config.toml
head_dim = 32
norm = "layernorm"
qk_norm = true
init = "normal"
learning_rate = 0.015
weight_decay = 0.015
schedule = "wsd"
batch_tokens = [8192, 16384, 32768]
Each number is 128 + 24 x the weight over the matrix's rms, rounded and kept within 0 to 255. Layers, rows and columns count from 0.

# layer 5 MLP up, 384x96, rms 0.319, rows 296-331, columns 0-95
[[134  71 139  92  82 134 136 127 156 122 155 103 114 144 158 160  99 196 155 115 117 141 111 125 113 132 118 134 144 141 148 135 147 141 101 112 109 164 153 107  79 119 152 117 155  94 128 193 134 149 110 126  86 144 179 110 135 152 135 135 157 137 127 112 109 146 113  99 126 103 108 163 144 113 115 120 125 151 138 152 110  96  99 110  96 121 121 164 159 169 137 125  90 125 134  76]
 [111 151 127 177 122 165  83 134 108 127 155 102 119 146 143 115 163  87 154 121 140 155 126 126 112 141 112 135 126 173 130 169 118  84 141 184 131  88 114 102 125 109 116 108 147 129 130 192  76 107 142 124 126 151 136 143 128 113 148 113  93 119 126 156 139 149 130 126 101 101 123  93  73 128 157 124 103 113 124  98  87 109 155 135 154 148 144 148 175 137 139 132 112 123 135 123]
 [131 121 122 162 103 137 147 120 118 161 122 124 109 123 126  69 118 131 131 153 103 127  77 103 129 139  94 155 105 192 173 123 113 115 154 127 131 101  97 107 116  73 124 149 138  95 107 135 117 107 118 140 108 134 116 120 126 195 159 149 141 146  97 130 130 138 140 105 125 146 113 144 107 123 135 140 162 113 145 109 133 132 129 134 167 168 130 174 127 163 145 136 131 183 134 127]
 [141 129 127 153 145 157 168  87  79  68 164 166  69 106 146 156 115 128 113 129 147 137 133 125 128 116 101  84 117 148 114 125 106 120 136 163 142 131 131 107 103 105 151 141 116 146 135 161 103 114 106 133 108  87 151 106 137 119 133 125  91 130 156 125 132 101 132 158 160  89 127 129 160 122 135 122 127 128 137 103  93 136 143 149 104 144 148 136 164 156 132 140 113 109 110 124]
 [127 128 133  83 108 104 135 103 131 130 171 133 116 162 113 147 145 125 131 117 134 166 124 147 132 134 152 151 164 143 103 149 123 128 109  90  76 120 110 137 140 113 111 153 113  90 122 139 155 117  71 103 163 140 115  95 158 119 107 152 104 150 143 129 121  94 131 128 139 144 114 147 144  93 101  74 123 154 128 120 153 174 165 154 157 128 123 162 124  88 118 163 127 156 130 162]
 [118 128 110 155 108 104  78  95  98 124 166 154 116 117 108 102 139 118 161 151 158 179 121 155 141 121 126 109 155 102 153 106 147 110 135 123 120  78 176 134 114 132 157  99 105  96 130  96 118 115 111 143 105 163 138  83 177 159 147 130 136 150 153 120 114 130 124 176  88 141 128 124  92 117 155 134 114 110 139  80 127  92 136 171 125 158 132 117 105 177 163 157 132 141 124 129]
 [124  98 160 120 164 139  82 113 167 183 118 100 147  87 102 133 135 108 144 126 126 169  98 157 124 158 141 145 103 111 115 174 129  86 111 156  92 110 138 120 161 136 150 112 116  97 112 152 136 164 175 123 115 137 150 178 126  92  95 134 126 117 126 126  88 209 139 114  82 127 126 141 111 138 147 118 153  92 147  99 127  98 119 102 113  62 112  75 123 138 164 199 124 145 121 154]
 [107 130 148 112 113 112  96 179 113 158 157 119 150  96 135  69 133 142 141 145 106 116 105 131 165 135 129 168 111 166  95 149 137  76 130 126 144 125 108 103 141 125 135 132 121 135 102 112 129 118 167 136 130 168 144 124 150 128 147 131 137 132 101 111 166 163  92 143 147 121 108 102 108 117 130 153 104  88 117  84 136 103 115 131 131 126 124 122 133 179 141 165 125 102 135 111]
 [138  89 149 133 125  97 128 119 124  77 140 134 101 133 114 158 164 157 140 104 107 162 128 152 157 127 120 177 115 126 109  91 109 100 127 127 128 126 123 154 212 128 132 104  95 111 128 137 150 144 158  99 149 115 163 108 124 118 121 106 145 116 132 129 186 103 111 103 128 101 137 104 119 143 140 101 129 161 138 106 111 137 154 137 101 114 158 102 104 183  89 137 122 111 149 133]
 [106 128 175 145 179 123 146 133 122  91 129 146 158 120 125 118 107 103 180 138 119 169 140 110 120  92 121 100 132 147 123 132 152  90 133 111  99 160 160 115 111 135 126 148 138  78 129 140 137 142 130 119 122 101 117 132  98 138 122 118 118 123 142 119  90 112 130 129 124 106  95 102 122 133 149 134 130 147 149 133 103 128 136 117 116 100  99 149 173 129 146 156 163 110 124 114]
 [101 155  99 108 162 147 100 160 127 117 140 132  96 111 124 136 118 169 106 144 136  89 106  82 168 136 111 144 136  94 141  60 133 136 125 159 134 127 131 138 138 112 139 129  95 133 131 132 128 101 114 143  93 105  86 164 135  99 118 141 115 128 159 130 164 141 166 111 139 113 166 170  99 134 143 163 132 146 121 123 101  73 111 170 145 119 158 132 147 142 129 122 168 138 102 122]
 [148  85 171 141 114 166 119 146 105 116  83 135 114 101 159  96 128  70 154 167 158 139 119 150 150 135  99 100 127 134 108 102 181 103 117 141 138 150 121 153 114  45 157  97 116 133 122 120 104 134  88 175 112 127 119 126 108 116 118 105  86  89 172 198  84 142 159 118 153 143 173 185 138 119 111  95 195 154 120  75 137 107 112 126 144  89 144 177  78 131 143 119 120 128 136 104]
 [125 150 112 102 107 118 150  99 123 155 129 106  89 135 178  84 129 145 131 139 158 140 114 105 143 138  96 162 134 135 122 122  70 132 136 105 143 126 185 130 103 129 120 126 138 174 134 149 112  85  89  80 131 124 165 123  94 118 123 153 134 121 119 103 119 151 124 105 100 160 127 124 135 129 123  84 108 118 136 134 114 177 156 180 184  98 153 124 123 116 136 136 154 176 142 147]
 [118 142 129 105 158  86 129 135 103 140  89 103 127 126 156 148 101 132 137 123 140 122 118 117 106 145 164 108 110 117 111 106 113 142 104  89 116 150 151 128 126 191 144 141 132 109 105 128 169 128 136 155 154  85 116 137 154 143 166 157 128 126 151 112 111 100 151 119 158 116 152 137 130 161 165 129 113 158 149 123 123 111  65 133 161 102 160 117 121 105 110 134 113  78 113 105]
 [128 130 124 130 136 127 114 138 159 143 157 142 198 133 109 136 155 144 138  85 126 133 146 143 140 156 123 135 139 153 107 141 117 123 141 100 138 137  88 111 122 114 119 107 111  99 135 143 152 122 145 128 126  82 111 100 149 134 146 128 143 104 169 106 143 154  96 158 150 141 128 113 169 114 119 157 154 140 109 121  88  91 173 139 104 100 137 118 125 170 120  86 110  97 151 130]
 [120 143 123 113 170 109  97 152  97 139 147 120 136 123 162 125 115 124 156 133 105 156 124  98 157 105 161  88 138  85  88 101 131 112  96 150 136 149 131 144 114  99 131 142 109 126 157 115 100 103 114 134  84 119 154 146 137 113 107 106 137 144 111 163 150 138 132 146 170 149 140 114 111 116 131 130 126 129 132  77 154 128 127 163 112 123 136 118  89 130 125 124 148 164 127 132]
 [142 115 123 128 115 178 110 138 143 189 133 126 114 121 152 120 141 134 133 123 130 161 113 104 131 130 130 119 110 133 136 128 109  94 132 134 116 117 147 105 118 125 145 165 108 126  82 177 132 162 126 109 115 152  88 157 129 156 216 128 107 149 133 153 131 120 102 107 135 134 147 134 133 100 113 138 138  93 132 137 125 144 116  72 153 155 145  89  93 148 157 117 141 129 129  80]
 [140 143 124 122 117 155 102  62 146 134 115 144 158 122 161 178 127  67 126 154 117 127 111 120 105 145 111 128 105 136 147 145 118 145 147 136  89 141 158 125 146  85 141  99 133 110 128 114 158 127 142 127 154 139 100  91 146 150 129 141 140 114 160 105 142 111 133 122 131 138 120 119  95 101 150 155 128 134 103 116 119 149  84 151 143  92 136 189 131 154 133 124 113 119 148 129]
 [ 89  98 144 159 166 140 117 149 117 151 154 120 131 163 119 153 100 110 113 136 149 150 100 136 118 113 133 144 150 129 144 142 137 115 152 114 141 118 116 188  85 124 136 106 154  83 139 138 117 122 102 161 137 121 109 134  96 100 144  68 138 126 126 151 131 125  82  94 147  85  73 146 162 106 105 149 134 120 144  95 131 139 131 113 133 105 165 140 124 162 100 103 149 148 100 165]
 [114 118 104 148 110 135 153  97 122 123 120 179 143  99  96 165 142 111  95 116  65 115 120 132 186 133 176 142 135 110 100 146  92 176 144 138 141 129  99 186 152 117  64 180 168 113 133  94 123 135  78 128 146 110 127 120 172 148 133 131 157 120 115 147 126 148 126 131 132 104 106 112 117  88 105 131 153 123 132 140 136 117 162 152 101 123 132 167 148 109 141 160 129  95 169  68]
 [156 151  44 144 133 120 114 131  87 141  94 107 129 140 144 109 139  89 165 128 160 174 115 128  81 119 139 131 101 115 182  95 158 137 130 148 110 108 100 134  52 153 128  85 181 108  96 139  72 106 149 131 116 138 105 121 157 127 140 190 126 156 142 137 128  82 138 169 134 135 148 187 134  75 109 112 117 121 157  94 116 120 133 142 131 202 109 126 121 153 179 152 139  98 118 129]
 [143 104 153 125 155 125 141 134 128 158 143  97 130  97 138 126 105 131 120 158 115 131  91 164 128  67 105 156 127  92 139 130 141 115 115 157 119 131 151 130  99 105 133 153  84 166 149 141 125 143 145 154 161 128 115  77 177 108  79 133 106  92 115 153  81 123 132 124 111 102 138 128 130 152  97 129 127 122 140 149 159 122 158 117 116 125 149 132 134 100 133 139 129 151  93 159]
 [127 131 141 130 121 147 103 118  96 128 127 157  97 109 155  97 143 142  93 123 132  96  88  63 102 147  85 102 147 149 129 137  98 159 139 131 128 132 134 132 119 134 129 125 137 152 130 154 126  98 148 121 104  91 122 136 147 121 128 169 125 111 128 145 152 117 158  91 130  87 137 104 137 160 148 128 145  99 119 125 128  80 159 117 146 142 145 136 101 162 152 125 131 190  95 124]
 [136 101 119 153 157 125 127 100 123 114 120 105 157 141 108 110 111 120 146  78 142 125 102 147 128 149 140  88 140 120 141 133 107 124 115 150 160 141 126 138 112 103 148  67 171 147 128 149 105 140 136  97 129 104  81 156 136 150 130 135 138 101  96 175 110 151 115 157 140 159  96 121 126 125 138  86 129 116 128 140 118 169 121 149 121 111 158 167 141 122 133 108 133 139  90 131]
 [120  97 119 143 151 147 110 125 120 159 127 150  92 122  93 135  95 122 155 126 123 143 108 115 115 114 130 156 138 122 111 136 122 114 113 139 120 160 142 144 146 142 110 140 137 148 124 114 127 151 138  89 138 137 128 127 150  91 174 140 136 114 166 131 128 121  95 124 153 116 144 112 138 116 168  91 145  95 120 149 130  92 124 158 143 109 144 142 117 135 146 124  88 147 116 122]
 [ 96 140 127 157 117 119 161  90 148 129 117 169 146  86 104 111 127 146 133 129  81 132 100 141  91  70  85  99 116 124 181  95 154 118 136 169 141 183 113 106 127 139 112 128 121 198 122 136 140 108  97 158 117  87  76 129 142 141 130 126 126 179  87 137 146 129  91 133 159 161  81 127 114 141 161 118 136 153 156 126 102 144 120 117 146 132 113 120  98 144 130 126 129 134 127  98]
 [104 160 138 137 140 148 108  89 151 114 146 113 144 167 121 110 159 167 124 135 100 162  68 122  99 161 176 132 145 157 144 127 151 103 118 113 103 114 127 150 153 106 138 123 174 116 130 109 136 139 145 118 120 102 148 165 151 104 110 123 104 165 125 132 122 105 180 124 127 171 130 113 152 124  91  78 130 166 132 150 109 129 130 102 136  99 128 152  69 114  73 106 114 148 124 130]
 [123 141 124 144 137 143 159 140 124 130 111 169 187  68 126 168 118 119 120  89 108 110 195 116 138 105 118 134 127  82 128 149 110  98 169 110 156 149 134  97 141 145 121 133  99 115 182 112 128 140 113 162 131  90 135 147 109 102 121 175 101 143 148  83  75 167 109 135 147 131 113 118 168  85 109  94 165 124 124 118 127 103 135 155  99  93  99 119 166 133 179 136 111 114 128 150]
 [107 122 128 189 151 130 131 139 118 126 126 119 142 130 111 136 120  99  76  91 130 184 132 184 152 107 127 205 124 119 153 137 147  94  94 106  90 109 136 127 142 199 156 154 136  81 113 125 115 150 154 174 120  75 126 112  98 132  91  47 119 101 110 144  97 133 144 152 209 164 114 100 149 112 144 105 120 193 112 140 134 108 119  83 108 141 143 131 109 134 154 119 135 125 145 141]
 [144 106 117 147  98 125 139 163  96 101 123 133 130 120 156 157  91  94 139 150 100  92 144 116 177 150 133  97 130  96 148  92 131 128 144  98 120 175 110 128 146 141  79 124 136 167 158 147 125 120 124 141  92 108 123 137 118 147 168 185 168 118  98  94 119 149 122 109 142  98 115  98 126 130 160 157  85  87 180 109 121 138 129 114 169 151 142  61 142 161 101 147 120 163 112 179]
 [148  89 142 166  86  80 163 118 137 113 125 152 132 133 139 127 169 129 126 120 158 137 107 147 104 139 152 109 133 129 194 131 165 114 109 130 146  99 168 147 116 132 106 134 116 103 135 112 125  65 125 152 115 134 171 155  87 135 153 145 148 129 101 140  95  98 153 165  74 159 132 129  90 113 135 144 151 148 134 117  74 139 124 120 135 109  92 119 104  80  88 149  92 177 141 135]
 [150 118 125 120 191 160 114 110 139 110 155  99 124 128 123 131 104 110 125  94 104 204 146 167 140  84 119 144 134 169 109 177  94 145 137 152 115 136 151 152 132 128 149 102 178 127 137  91 162 125 145 162 108 123 104 114 141 116 131 121  96 113 128 139  88 112  96 126 101  76 125 128 166  96 111 134  50 129 131 158 188 108 152 128 150 112 144 138 116 170 128 124 120  69 127 139]
 [140 139 122 155 150  39 117 137 172 170 138 153 173  92  93 134 158 146 111 121 121 136 100  91 143 133 138 130  99 119 142 112 132 133 182 152 152 124 129 143 139 110  96 127  86 147 106 166 113 130  82 140  69 111 149 143 183 115  96 105 101 170 113 111 147 113 139 153  81 137 115 135 112 162 110 145 107 171  98 167 130 113  82 166  99 123 111 160  86 109 116 125  96 162 112 149]
 [160  79 109 116 115 127 149 105  93 200 123 115  68 134  99 102 147 145 137  95  83 133 164 121 126 128 182 184  97 118 164 102  96 142 139 109  73 123 126 128 159 191 146 167 106 158 145 116 148 124 115 128 131 161  69 147  95 138 114 116 102 156 140 139 118 152 128 148 110 105 121 150 171  95 120 157 103 118 125 130 130 127 125 160 117  92 163 136 122 130 118 134 154 119 138 132]
 [159 146 105 150  80 145 129 106 156 148 121  90 147 178 150 146 185 145 172  70 127 129 107 130 127 116 141 156 103 140 109 108 136 112 136 129 110 106 150 111  92 131 125 123 148  77 129 158 158 140  51 183  87 116 129 127 141 130 105  75  73  81 166 145 121 108 158 134  99 146 112 168 116 129 127 109 137 103 168 105 104 155 141 180 114 107 110 126 127 118  83 125 142 134 115 189]
 [106  83 155 153  80  80 142  97  96 114 105 106 118 125 109 122 125 108 113 180 128 136  90 135 117 169 100 133 139 131 165 106  97 155 129  86 135 100 144 154 111 152 155 134 132 132 138 135 165 154 107  71 128 120 108 133 139 127 141 125 145 155 116 115  99 160 103 135 145 153 164 136 129 111 156 128 161 111 130 126  95 127 167 152 129 155 150  96 113 141 154 135 118 189 123 111]]
# layer 5 MLP down (transposed), 384x96, rms 0.145, rows 296-331, columns 0-95
[[154 119 153 140 132 138 147  81 143 135 126 137 120 125 126 144 119 121 110 132 135  99 129 184 113 104 144  92 161 108 126 116  70  94 114  68 137  87 179 165  86 138  99 153 113 125 127 188 121 123 137 113 110 167 143 135 141 169 162 115 130 138 127 109 162 160 132 133 162 133 128 186 112  79 131  78 129 156 109 156 155 136 112 122 130 126  93  88 127  86 127 129 125 131 131 140]
 [126 142 140 154 122 110 151 144 167 122 126  77  65 162 106 147 155 128 146 155 123 133 150  57 107  98 158 159 123 157 131  75 129 138 128 151 125 107 158 147 167 136 171 154 120 121 120 170 124 103 139  94 119 127 120 135 170 136 159 129 129 104  84 104  96 130 113 132 136 132 133 145 114 142 146 128  75 109 126 149 114 111 128 114 163 120 118 139  77 128 142  79 106 130 167 105]
 [147  90 156 149 100 126 180 119 125 151 155 100 110 149 108 144 118 148  98 138 133 145 131 139 125 128 101  95 155 167 123 118 154 124 138 110 135  91 137 129 124 115 100 108  83 129 119 160 188 143 138 123 152 102 154 119  91 149 132 137 114  81 135 134 155 172 128 108 144 136 129 151 105  88 122 141 103 122 111 131 174 139 117 102 107 139 117 129 150  90 155 143  94 148 111 118]
 [ 99 114 132 110 164 115 128 127 142 151 111 139 133 131  93 161 160 130 125 130 126 108 144 121 127 124 163 160 142 113 118 118 123 138  85 106 124 118 119 103 135 125 141 117 166 174 131 148  94 155 148 131 109 109 132  95 117 138 116 173 142 121 140 137 116 143 124 149 133 152  87  98 159 161  72 163 112  89 113 139 124 162 142 115  90 108 161 141 130 120  92 152 132 128 137  87]
 [101  92 171 130 183 170 108 132 135  65 114 173 102 111 140 130 129 110 127 145 139 112 146 148 145 141 129 143  96 114 158 163 159 122 118 137 136 122 145 146 135 129  98 128 131 137 112 132 143 137 149 175 104 103 118 137 151 149 146 118 100 153 140 168 108 133 109 105  93 155 146  99  91 158 141 129 136 160  63  91 122 146 141 128 124  96  78 108 131 126 116  98 112 122 125 116]
 [131 156  92 139 158 150 149 109 109 113 106 182 138 122 143 110 105 138 173 126 125 176 140 140 115 172 147  94 127  98 126 183 112 136 127 143 149 160 116 146 148 128 139 164 122 109 189 125  98 137 160 158 115 133 142 141 133 128 106  90 148 143 161 107 114 150 130 113 104  84 156 129  96 101 103 104  73 148 123 120 121 152 147 141 164 143  78 103 103 152  83  69 110  48 141 106]
 [123 181  95 181 173 125 121 158 134 165 126 149 152 154  90 142 105 121  97 135 104  96 120 115 147  94 101 113 109 127 104 150 130 118 121  57 116 146 149 126 129 133 110 164 133 152 105  95 128 125 151  78 157  90 121 102 103 175 127 138 127 115  87 151 123  64  89 187 103 171 143 133 144 177 148  90 139 127 152 112 149 123 115 138 146 107 155 159 121 166 151 118 172 134 110 142]
 [116 151 174 149 136 128 119 127 118 126 136 150 149 159  94 116 119 162 106 124 134  97 143 176  81 153  92 129 175 143 109 105 142 132 137  91 110 193 123 105  93 130 131 123 162 144 141  96 144 132 126 127 148 114 118  80 155 110 122 116 137 146  97 137 142  92 144 121 150 112 125 120 162 133 118 117 110 125 147 136 119 119 126 134 126 103 149 153 117  92 164  86 124 175  82 132]
 [112 130  99 172 160 111 127 188 121 155 141 169 140 122 152 119 136  96 117 154 124 112 145 129 122 167  84  91 146 134 132 126 171 122 104 116 148 185 138 128 114 139 133 129 122  89 151 137 128 137 152 164 129  94 138 101 121  95 113 105 116 139 115 163 125 109 131 156  93  76 108 132  84 139 142 140  58 107 109 164  91 129 152 139 129 142 134 146 118 182 126  87 110 101 116 119]
 [135 128 135 181 159 139 136 106 134 119 133 112 113 173 106 143 141 124 177 141 109 150 172 142 136 133  95  91 142 130 126 118 165 119 131 105 143 148 161 113 100 111 134 137 116 137 115 123 140 145 100 118 161  94 112 119 121 142  87 150 147 131  95 134 147 108 134 131 125  93 160 119 107 103 143 142 109 115  97 106  99 146 133 110 127 121 101 141 140 122 159  98 157 163 111  91]
 [ 50 152 119 150  70 144 122 131 125 133 129 150 111 157 139 115  96 110 145 132  91 110 147 159 110 157 109 135 152 130 138 122 118 105 150 119 135 139 105 131 102  99 114  88 138 138 110 178 146 138 140 137 129 133 145 135 135 170 124  92 113 123 121 132 145 164  98 121 116 140 111  88 130 143  88 159 135 126 159 110 168 150 124 100 154 138 161 113 137  89 125 161  93 106 135 135]
 [ 98 119 167 140 130 163  88 119 122 115  78 135 158 164 161  94 119  94 163 132 189  89 104 152  78 105 104 145 121 147 111 154 105 133 134 162 151 126 113 131 151 158 128 141 127 130 167  98 160 109 161 131 108 150 133 137 150  93 128  95 139 118 139 163 104 185 110 115 133 134 157 102 146 163 115  95 159 163  97 134 124 131  94 110 150 129 111 126  83 118  84 104 111 134 129 127]
 [182  72 150 125 112 144 154 150 147 147 134 113 147 125 127 118 122 109 130 118 132 132 163 138 135 126 155 117 139 187 114 124 108 134 152 162  79 144 113 144 154 117 103 136 160  95 110 115 122 101 122 118 114 164 109 147 131 100 134 126  80 117 129 116 109 116 126 105 158 148 111 102 110 124 156 153 175 139 139 161 136 103 144  89 159 117 123 145 125 129 131 103 134  87  96  73]
 [156 121 135  99 111 117 121 120  94  64 169  89 124 120  79 146  93 143 113 113 138 149  95 143 103 136 128 130 129 115 128 146 162 135 115  87 158 171 130 110 115 166 162 144 157 132 124 123  94 131 164 124 113 147 161 134 117 150 115 130 104 135 133 101 167 128 126 174 124 129 139 105 167 139  75 125 142 104 161  85 120 135 128 155 174  78 167 102 113 134 134 137 110 105 123 152]
 [118 156 146 130 109 148 104 131  98 162  99 159 148 131  83 119 145 155 160 128 146 138 158  89 105  96 124 149 156 140 141 100 129 158 141 154 113 169 112 136 112 106  69  99 151 130 125 147 107 141 190 113 137 136 146 148 109 133 116  88 133 144 135 117 119 120 131 133 115 113 109 119  74 162 114 115 141 118 148 112 147 141 123 135  80 159 139 124  64 160 163  81 140 131  99 144]
 [138 145 143 100 136 131  95 120 118 115 144 153 131 116 111  95 103 131 139  86 151 139 101 108  75 131 161 119 128 135 131 112 132 129 132 137 116 144 154 129 156 138  89 137 173 124 137 160 140 121 139 103 109 119 139 134 162 136  88 115 125 134 115 147 118 152  90 151 129 107 134 153 142 126  99 101 146 122 175 122 156 122 168  80 124 132  92 110 132 102 130 145 140 161 109 108]
 [145 106 178 139 102 116 149 143 145 104 182 108 109 153 119 153 105  79 119 149 121 134  83 110 155 117 109 125  83 107 119 171 124 114 104  89 121 119 116 136 115 146  95 135 131 119 121 121 100 122 135 132 137 155 166 114 137 135 166 137 147 105 145 170 143 119 128 131 121 160 133 164 137 179 148 105  84  81  76 140 168 167 118 158 122 115 124 124 163  97 149 110 111 112 131 129]
 [126 140 162 148 109 125 129 128 152 126 116  82 101 126 128 142 156 111 109 107 155 124 140 104 115 177 127 153 144 136 121 100 136 127 152 123  98 132 112 141 104 134 140 119 112 133 116 123 146  82 104 136 126 154 113 133 150  92 100 120 157 167 123 100 176 170 153 136 146 103 139 101 122  98 103 116 102 134 134 155 130 165 159 134 153  91 129 111  95 129 154 118 102 148 127 124]
 [ 68 138 146  92 137  83 152 108 120 143 143 143 137 201 104 138 125 110 149 146 123 104 121  96 138 109 125  83 106 155  97 109 101 129 121 145 120 130 126 140 133  95 150 160 122 135 108 146 145 121 104 102 160 142 138 120 134  78 103 126 135 114 130 147 163 160 107 121 130  99 140 138 106 122 156 106 100 149 148 156 130 140 132  91 128 177 100 130 152 151 174 135 169 131 130 104]
 [124 145 151 130 103 133  99 111 124 141 163 170  99 122 111 181 100 132 135 121 160 137 165 153 125  65 155 147  93 146 102 155 120 157 123 106 152  87  99 153 139 102 120 134 141 166 117  93  75 127 140 101 100 120 131 142  89 140 121 130 144 136 134 122  90 117 125 114  99 128 105 153 108 143 173 167 131 122 135 119 127 187 105 126 166 152 159 104 113  97 108 121 106  89 132 127]
 [107 114 124 122 175 117 136 123  93 106 137 209 121 146 160  92  82 107 144 114 142 183 176 106 135 109 144 141 166 120 205 157 136 104 165 121 116 118  84 145 163 123 138 156  76 127 106 147 125  97 112 105 112 100 157 150 121  75 115 133 151 141 109 137 113 129 136  94 138 146 172 113 133  99 121 111  94 135 161 172 115 132 121 131 131 185 108  99 128 159  92 126 146 101 119  93]
 [105 101 143 118 132 119 102 104 151 146 101 162 166 137 144 141 146 148 142 119 136 119 138 138 122 145 101 134 112 110 105 134 108  98 143 157 110 124 157  81  93 137  92 149 117 152  94 150 147 171 122 104 167 140 108 137 121  92 143 161 130 157 133 127 121 113  98 139 124 129 170  94 151 147  99 130 142 123 111 154 140 164 157 113 122 130  68 115 127  87 131 159 141 125  93 100]
 [145 124 154 165 114 180 154 140 110 127 129 105 114 173 146  99 136 133 124  68 152 141 129 148 113 149  94 136 155 125 139 100 135 104 115 110 171  86 119 129 119 148  89 135 150  95 145 167 125 115 164 134 124  81 114 148 146 137 102 158 124 106  92 146  90 152 104 128 141 129 127 155 119 149 110 126 134 120 130 138 163 125 179  97 112 116 113 124 130 119 144 134 108 109  97 103]
 [163 127 149  97 123 111 122 140  98 107 151 142 178  88 115 137 136 126 126 122 116 146 131  81 129 152 136 120 108 169 113  86 153 121 140 112 117 108 105 159 114 106  86 151 102 128 122  94 108 157 165  86 106 153 152 168 137 105 118 118 152  96 132 128 132 145 110 160 147 139 142 145 118 124 123 102 107 150 116  92 149 162 118 126 124 123 114 134 127 153 155 141 142 150 137 127]
 [124 118 161 135 102 134 132 142 153 101 141 170 148 131  97 151 115  94 119 153 136 112 106 118 115 146 120 133 146  96 145 118 137  99 135 110 137 118 124 133 122 157 101 125 144 136 121 127 107  92 147 127 123 152 150 116 134 143 101 135 131 131 151 131 142  89 123 168  96 138 137 123 162 170 114 154 124 101 141 113 145 141 126 119 113 136 108  90  98 125 158 149 112 130 184 111]
 [ 95 124 136 133 137 100 129 115 124 113 148 116  70 133 135 145 103 135 116 139 118 124 152 132 184 141 127 151  89 177  92 138 179 161 148 100 103  93 123 143 111 103 133  75 144 146 123 159 146 129 119 126 123 157 110 151 104 171 123 128 132 117 137 137 144 152 136 113 113 115 144 163 125  90 162 136 161 114 108 105 139 138 122 112 151 119 110 122 132 101 140 136 107 135 122 120]
 [137 112 182 163 109 161 114 166 119 105 136 161 144 137 130 131  96 107 183 123 136 136 140 130 141 122 111 162 124 110 130  88 152 119 111  76 113 147  85  94  90  72 131 114 124 111  97 162 160  99 136 117 130 129 102 149  93 179 139 133 143 147 117 137 109 114 108 114 141 145 107 109 144 108 121 144 131 101 146 123 164 116 120 172 129 114 117 114 125 110 153 130 123 142 126 167]
 [161 150 119 117  92 104 113 139 115 151 102  72 108 171 149  95 167 140  99 129 105 115 173 133  97 133 128 168 158 122  80 112  97 147 170 127 115  96 114 157 124 149 117  87 104 112 133 165 100 136 159 142 112 112 149 120 135 194 160 151 139  92 125 136 126 127 142 126 127 105 112 121 110 170 155 109 175 135 162 124 130 100 174 152  99 143  86  97 105 150 134  51 130 128 119 120]
 [112 109 155 125 129 131 136 143 117 161 116 122 111 160 163  99 174 113  78 105 155  84 111 129 129 163 134 154 142 119 127 121 135 129 204 124 111 145 137 117 122 135 135 155 150 131 172 144  78 144 117 140  98  78 116 110  95  72 130  73 101 122 106 139 124 170 191  84 121 122 131 102 142 125 183 102 143 125 179 101 126 130 121 134 105 113 136 103 124  91  99 187 114 175 123 166]
 [ 93 116 120  91 141 121 138 118 135 129 137 134  94 185 144 125 167 178 118 158 121 147 132 139 130 118  90 130 132 146 103 130 133 110 124  85 110  96 160 108 171 138  84  89 161 118  89 116 124  99 125 143 114 132 116 134  98 123  94 143  71 134 124 148 114 127 127 109 162 115  90 161 143  92 117 119 113 159  83 153 180 177 163 131 134 135 132 124 152 150 121 148 129 123 153 159]
 [157 110 151 133 153 141 132 104 158 109 201 142  79 138 166  76 108 148 118 121  93 148 128 115 130 129 109 120 139 169 149 138 125  99 152 119 109 159 134 120  95 152 110 147 117  97  91 128 134 103 154 134 151 140 149  97 125 119 145 108 158 124  87 125 127  92  97 159 107  88 127 200 148 141 153 118 156 127 110 137 109  98 155  91 100 131 147  88  86 139 176 115 161 130 104 112]
 [104 163 134 130 120 117 120  97 120 147 128 128 132 138 135 129 196 110 107 104 150 101 124 140 108 150 107 118 128 166 125 147 105 135 120 157 143 159 120  98  81 102  67 167  92 158 120 154 148 127 122 145 114 158 109 147 113 155 128 147 150 134  87 164 150 154 109  98 136 138 142  97 102 118 102 133 188 107  80  90 170 137 121 104 110 116 119 152 135 127 119 136 166 167 117 109]
 [ 97 155  82  97  83 133  92 136 146 113 132 121  85 122 111 148 134 169 105 140  54  91 110 146 130 151 136 163 108 141 132  74 159 157 176 121 127 131 171 142 136  92 127  81 182 181 129  87  82 134 173  93 137 125 131 139 121 117 175 128 120  74 149 128 125 139 120 128 133 153 136 149 145 123 151 129 169 118 119 134 131 190 101 110 118 102 123 158 146 139  87  99 128 156  94 108]
 [173 144 146 104 133 122 127 135 109 122  93 167 134 142 158 129 114  76 145 158 123 159  96  93 120 145 147  79 118 146 127 128 108 179 122 119 193  98 158 128 121 173 124 115 117 124 146 136 130  98 156 122 124 165  73 142 113 101 124 145 126 139 123 139 148 159  73 152 140 121 168  94 134 179 116 104 121 104 154 127 168 149 118 127 114 147 109  66 153  84 109 131 109  82 128 117]
 [ 77 140 133 174 170 113 115 129 145 148 149 138 150 111 124 154 146 132 145 135 107 105 107 161 127 103 115  93 131 114 160 121 166 119 104 109 119 152 130 147 121  67 115 187 124 144  69 136 131 157 128 111 127 135 110 107 102 119 140 117 139 143  92 135  92 149  69 144 152 186 114 111 148 121 131 177 137  85 128 122 133  85  61 133 149 129 103 118 151 113 176 159 139 146 132 137]
 [124 135 156 108 168 151 145 103 166  98 122 129 153 136 155 151 106 101 167 143 126  84 110 141 130 128 105  91 110 107 109 165 124  94 144 200 141  79 146 162 108 148 103 178 122 118 136 124 108 153 130 141 145 140 120 137 115 104 140 150 136 100  98 154 134 109 140  93 149 110 124 122 116 161 154 133 136 151 125 109 181 102 109 106 159 116 123 132 135 117  97 101 109 120 117 127]]